Weights of a small GPT-style language model, trained from scratch on English Wikipedia.
Architecture: LayerNorm before each block, learned positions, biases, normalized queries and keys.
Each number is 128 + 24 x the weight over the matrix's rms, rounded and kept within 0 to 255. Layers, rows and columns count from 0.

# layer 11 MLP down (transposed), 384x128, rms 0.138, rows 182-206, columns 64-127
[[103 140 167 136 107 157 142 157 102 129 125 114 115 157 135 153 156 146 141 130 144  95 151 134 112 128 155 111 115 114  96 101 120 117 118 148 142 160 112 135 109 141 130 150  85 109 130 115 137 146 124 113 139 130 134 141 125 126  75 145 140 109 137 141]
 [120 106  67 124 166  90 161 176 145 136 163 137 164 146 152 166 133 161 108 163 161 171 149 141  77 117 108 121 170 115 140 146 136 136 102 126 112 146 102 108  75 131 148 148 146 130 143 124 156 150 153 107 157 124 126 146 122 162 113 115  71 147 130 124]
 [142 100 139 115 114 157 110 123 152 162 115 123 170 109 126 110  91 121 170 111 101 159 124 145 169 130 130 148  95 119 149 128 103  71 140  93 110  97 134 126 167 142  91 169 149 130  99 151 146 144  92  99 108 108 152 126 194 146 132 129 120  94  97 119]
 [126 115 109 119 124 130  83 104 146 115  64 133 142 103 102 115 142 116 128 135 111 125 135 169 136 125 134 133 114 120 110 108 159  97 132 112 152 174 133 103 111 136 116 146 135 117 102 118 132 147 110 153 115 117 121 156 156 105 111 122 150 155 122 143]
 [133 110 102 105  16  94 132 132 128 160 141 106 203  80 115 153  51 153 123 107 132 179  64  76 146  55 139 143 110  71 137 127 161 126 123 183  73 124 113  68 144 158 125 118 104 118 171 126 117 112 136 112 148 186 139 197 120 119 163  98 111  75  92 118]
 [132 184 173 132 156  66 123 124 129 111 110 151 138 101 131 121  95 159 137 144 124  98 136 135 142 156 127 167  50 136 103 142 102 120  90 116 150 134 170 153 110 145 124 146 110 126 167 112 155 136 115 132  71  98 136  56 130  89  67 171 107 170 112  85]
 [162 174 123 116 144 105 142 104 113  96 122  96 152  96 124 144 112 122 165  97 105 136 119 127  98 103 137 157 122  93 107 108 149 146 112 123 148 131  98 136 130  91 181 138 117 125 134 121 114 121 101 136 131 137 154  53 177 142 130 135 146  93 115 155]
 [114 131  95 126 132 155 135 135 107 146 139 107 137  83 150 105 129 156 165  89  94 171 104 132 173 107 138 115 115 127 173 133 148 109 108 127 122  94 126  92 156 117 135 132 117 138 100  57 216 115 113 119 171 113 123 108 149 125 139 141 127 147 175 173]
 [110  96 123 122  92 102 190 110 176 112 135 102 113 112 150 144 114 156 141 116 116 100  78 144 124 187 113  86 117 169  99 152 110 137 177 126 168 153 126 151 145 135 102 127 116  95 137 138 135 141 147 171 109 103 118 163 113 124 107 116 124 129 138 174]
 [142 136 113 110 149 141  98 128 158 118 166 117 189  93 161 141 118  94 135 142 127 158 150 128 146 120 120 122 119 115 157 128 120 148  90 128 123 111 152 126 167  97  38 125 105 132  90 115 124 149 149 124 121 127 153 128 122 115 113 147 117 137 109  94]
 [138 137 103 110 150  96 153 106 168 126 133 118 113  95 130 132 166 121 134 119 127 111 150 112  86 165 119  93  93 118  98 134  95 156 113 150 117  99 154 106 126 160 145 177 127 139 143 117 118 193 205 145 142 148 144  82 149 141 142 159  96  99 145 132]
 [152 109 133 138 134 155 119 151 114 141 110 151 131 145 150 138 121 113 100 178 123 144 111 124 187 152 160 120 143  52 128 119 125 164 149 156 155 129 131 122 140 132 122 132  76 110 144 133 103  94 130 128 141 110 114 152 129 120  93 121 124 132 145 128]
 [123 105 137 174 108 120 117 114 108 135 129 117 192 158 152  84 123 135 105 103 124 102 107 168 110 133 149 121 160 150 131 113 174  86 138 140 152 120  87 120 178 119 138 131 157 111 123 170 111 129 150 128 111 115 164 140  84 114 127 117 119 118 106 124]
 [112 122 152 107  67 161 149  71 115 150 129 109 136 147 172 118 134 131 123 139 122 158 131 124 176 146 131 141 128 113 125 130 136 116 155 106 104 105 104 167 140  99 103 128 170 117 137 141 138 113 102 112 137 117 141  94 112 129 122 125 112 127 168 134]
 [131 106 117 141 138 124 170 143 154 172 132 106 136 161 110 160 138 103 100 128 127 111 168 139  96 136 137 132 132 131 153 122 150  37 128 115  81 108 113 129 145 119 159 116 128  96  57 116 130 149 115 104 109 153 141 125  37 165 138 176 110 117 159 148]
 [129 123 157 126 150 139 103 186 156 123  85 125 170 113 168 110 123 109 150 119 143 141 129 139 141 159 132 110 115 139 128 137 121 143 129 136 143 137 118 135 144  97 175 122 117  97 147 119 115 117 135 139 102 128 117 147 147 146 127 105 109 128 117 104]
 [116 134 148 134 132  51 174 146 102 151 122 126 149 164 166 134 171 126 136 161 165 110 138 111 149 190 136  61 110 155 131 148 134 104  81 122 144 144 140 110 132 145 139 125 129 130 145 112 122  92 141  85 164  88  79 109  93 148 119 144 170 132 137 145]
 [120  86 110 138 143 108 100 112 114 137 115 114  94 124 149 118 133 150 114 143 132 132 124 128 140 138 129 117 147 118 137 106 136 147 102 133 148 116 111 132 135  84 124 131 137 115 157 139 139 145 139 125 113 121 137  48 144 113 131 144 117 129 137 102]
 [121 131 119 126 144 133 137 106 137 123 145 132 100 132  89 142  89  98 127 170  99 129 105 164 113 168 131 139 121 100 144 180 120 154 130 151 121  97 136  70 127 127 159 115 149 113 138 110 114 129  98 130 127 160 114 138 141  99 137 121 122 120 140 184]
 [131  84 149  83 160 137 146 165 151 148 156 149 147 130 144 190 137  96 151 176  92 155 107 154 168 122 142 127 114  90 110 131  81 111  91 156 157 132 142 107 142 158 128 135 164 122  81 112 126 155 130 126 162 133 111 128 102 153 126 126 130 111 127 107]
 [ 95 131 131 116 146 169 165 103 143 135 141 133 170  82 132 106  92 173 115 117 141 163  86 131 175 136 112 124 119 115 153 144 109 163 124 148 123 124 129  77  88  88 106  93  82 146 153 101 126  92 100 123 144 114 156 165 128 115 124 129 111 143 114 130]
 [164 133  95  94 143 155 156  91 123 131 139 116 139 116  72 114 138 118  90 106 123 147 161 134  90 142 155 163 114 101 133 145 179 164 119 121 102 121 128  98 140 124 147 118 105 105 145 138 103  83 172 127 119 103 120 181 110 124 142 120  98 134 113 173]
 [171 153 132 105 134 118 106 149 138 116 127 148 129 102  74 143  94 101 116 124 142 108 125 151 138  74 155 137 117 114 125 132 138 148 123 117 107 138 134 171 114 107  80 119 111 141  87 140 104 121  95 130 171 148 117 178 137 117 133 113 100 166 158 109]
 [130 103 126 115 104 103 135 118 145 153 121 101 202 113 117 134 102 121 125 148 151 145 109 140 114  90 128 138 112 112 115 163 152 162 115 136  85 143 130 118 170  71 174 129  85 125 139  98 162 128 129 168 107 126 146 110 158 115  73 126 110 123 133 132]
 [143 100 147  93 137 141 181 144 146 170 128 138 105  99 117 113 168 143 164 109 170 121 116 114 131 116 152 116 150  95 106 105 107 161 141  91 128  93 147  60 118 115 133 125 109 107 141 118 122 115 115 123 119 143 161 119  98 168 130  87 143 147 137 125]]
# layer 11 MLP up, 384x128, rms 0.134, rows 183-206, columns 64-127
[[129 117 161  74 126 122  75 118 145  89 133 181 130 179 151 145  91 125 136  93 124 125  82 109 156 145 119 158 111 145 107 118 141 149 134 144 155  92 141 111 164 109 170 104 131 152 163 185 112 121  85 165 181 154 128 135 169 150 153  94 155 124 157 151]
 [144  83 131 147 125 135 117  78 158 116  87 114 134 170 138 114 167 142 117 141 119 155 116 117 119 101 156 114 118 113 192 112  87 124  79 101 102 128 132 126 117  89 132 108 134 168 110 112 137 164 152 140  99 122  87 160 125 125 166 111 138 160 137 110]
 [121 118 137 177 163 118 130 153 118 129 152 135 124 163 133 144 140 109 129 132 134  86  87  93 103 130 119 115 146  97 113 131 130 131 135 124 104 127  62 128 148  97 164  82 111 180  98 151 119 109 123  86 107 122 155 114 118 156 154 141 110 129 109  99]
 [157 136 118 150 156 107  88 133 107 151 116 121 163  85 143 100 105 160 130 129 108 109 120 151 186 163 140 171  67 148 164 102 133  62 152 104 105  76  93 167 135 186 161  96 146  99 133 105 134  92 121 151  93 133  99 145 135 156 116 140 111 134 173 130]
 [133 115 143 133 108 147 135 123 128 132 111 157 155 170 145 113  94 136 140 118 157 112 110 131  95 139  93 131 157  93 144 109 126 126 160 187 108 100  70 106 159 120 161 147 110 144 113 193 140 144  73  90 149 117 112 203 115 126 152 140 122 106 165 156]
 [146  81 157 164 110 111 121 100 157 178 102 110 150 116 117 124 102 128 126 118 163 121 122 179 123 167  98 147  54 135 102 146 135 113 130  81 118 162 132 124 151 132 151 135 135 170 102 174  82 120 141 153 134 148 161 137 115 133 123 114 122 142  90 116]
 [145 104 186 112 134 128 118 107 128 133 135 169 180 151 142 128 109  70  87 170 141  90 162 106 122 182 116 154 111 128 142 120 141 103 115 126 147 129 135 137 132 170 159 119 124 102 147 157  97 106 131  90 102 133 126 133 113 139 119 147 145 115 112 109]
 [136 124 193 153  91 110 112 155 136 165 118 128 166 168 142 136  94  97 148 101 118  98 133 124 133 150 137 137 111 105  97  96 111 136 114 153 133 125 124 142 162 153 172 130 173 115 112 147 131  89  81 130 159 136 142 159 141 178 133 112 132 104 130 141]
 [125 128 111 138 133  78 127  93 127 139 166 135 119 119 115 131 133 205 107  80 151 124 120 124 133 126 156 154  87  97 122 124 107 115 162 116 134 112 146 119 142 129 136 123  97 157 109  90 101 116  88 132 140 129 116 146  95 136 144 134 135 123 155 168]
 [150 122 134 165 161 113  98  80 158 152 130 115 145 165 128 116  90  93 138 122 111 142  90 140 154  91 132  87 123 135 122  92 147 117 135 148  97 103 121 143 138  92 109  92 157 122 152 135 171 129 115 124 122 153 128 128 132 107 147 142 136 142 159  98]
 [153 136  91 132 149 118 127 119 154 132  94 142 124 113 125 139 147 149 158  79 137  89  98 157 105 117 121 119 120 138 139 127 107 135 137  94 128 113 153 106  88  96 134 111 135 116 122 113 122 133  74 141 118 123 113 159 163 169 160 143 106 118 144 138]
 [130 108 144  65 131  99 154 138 160 122 109 168 147 121  88 147 139 134 120 122 144 126 144  81 145 134 144 130 118 147 183 117  89 142 125 131 126 119 126 158 120 137 157 123 125 137 102 135 119 107 126 144 121 106 116 129 123 152  98 173  88 100 160 123]
 [122  90 151 144 132 116 119 115 183 120 149 106 129 116  85 150 113 118 160  81 151 125  91 120 155 131 120 168 129 130 131 129 126 118 109 161 151 114 163 144 125 129 150  96 146 153 102 123 136 138 148 154 114 119 135 108 161 147 130 143 145 176 100 120]
 [125 117 176 104 119 102 143 143 148 174 112 128 151 159 119 149 139 117 175 114 107 137 119 158 173 129 151 151 138 142 129  96 146  98 130 179 156  85 122 145 177 159  85 126 155 136 102  96 131 118 120  69 113 117 113 111 104 100 141 113 146 110 118 141]
 [105 137 111 137 128 150 149 104 107 121 113 128 138 137 145 133 127 111 133 120 117 118  63 145 120 101 126 122 128 155 127 138 117 100 118 177 129 135 121 104 148 100 144 117 129 146 132 119 118 151 113 103 124 117 129 155 162 123 132 163 155 148 100 171]
 [ 98 114 106  75 170 133 105 115 126 110 159 105 135 115 124 155 128 113 163 147 119 160 123 163 108 112 167 158  85 115 129 136 115 126 159 134 130 129  63 122  88  96 131 136 129 148 121  74 190 140 116  94 137  84 109 164 159 112 130 146 131 183 117 114]
 [151 141 141 105 120 137 125 129 128 137 137 170 141 119 100  92 115 112 146 169 133 130 155 122 127 121 147 171  68  87 153 143 135 110 131 107  83 129 135  99 122 119 146 137 119 118 135 143 143 124 154 128 104 138 162 105 125 135 145 150 151  90 139 122]
 [123  87 159 141  96 116 162 100 108 129 146 133 132  94 153  96 160 120 130  97 123 128 142  72 125 132 161 132  88 132 138 107 126 126 143 133 111 134 146 156 126 131 123 101 106 160 109 120 138 129 126 160 152  98 143 129 124 146 125 138 169 149 104 118]
 [130 109 123 137 118  95 135 132 131 153  87 155 133 166 116  68  97 159 145 137 176 108 160 168  79 115 108 153 148 110 118 115 137 124 153 101 104 117 140 128 111 113 118 129 136 123 103 140 137  88 149  89 131 138 151 135 108 138 123 161 112 145 142 132]
 [116 125 100 119  99 143 121 120 131 198 109 132 133 124 184 115 108 124 124 108  96 150 116 114 100 111 164 156  96 139 162 123 126  86 143  99 132 132 112  97 125 151 162 133 127 117 134 130 130 129 124 161 101 117 144 138 158 133 134 105 173 169 169 147]
 [145 131 162 125 105 113 101 172 140 146 105 138 129 156 190 120 116 114  85 125 133  83 109 112 152  93 138 154 109 112 192  97 126 152 116 110 106 133 114 142 144 117 128 146 135 107 153 218  83 149 158 103 147 132 143 157 110 149 122 117 109 111 177 147]
 [111 135 114 156  92 128 157  98 173 151 110 121 124 157 122 130 149 166 166 133 142 151 118 129 112 167 120 113 132 111 115 130 142 144 141 117 122  98 122  87 101 113 123 134 149  95 138 114 128 104  85 168  70 133 116 121 141 142 114 133 148 109 110 147]
 [124  88 196  81 101 163 142 159 140 152  80 150 152  98 166 111 116 116  92 119 168  87 162 113 130 132 113 112  85 146 155  95 134  94 128 104 181 146 122 114 149 146  95 104 151 107 147 160 113 122 142  75 132 135 103 121 130 144 135 111 157 152 109 101]
 [137 125 137 134 136 148 128 141 129 107  83 113 169 113 145 140 114 123 191 129 156 128 134 104 141 134 147 186  98  76 117 128 170  96 130 142 127 122 141  88  97 153 141  75 148 116 138 146 162 110 130 125 132 144 127 110 122 107 142 132 162 189 134 148]]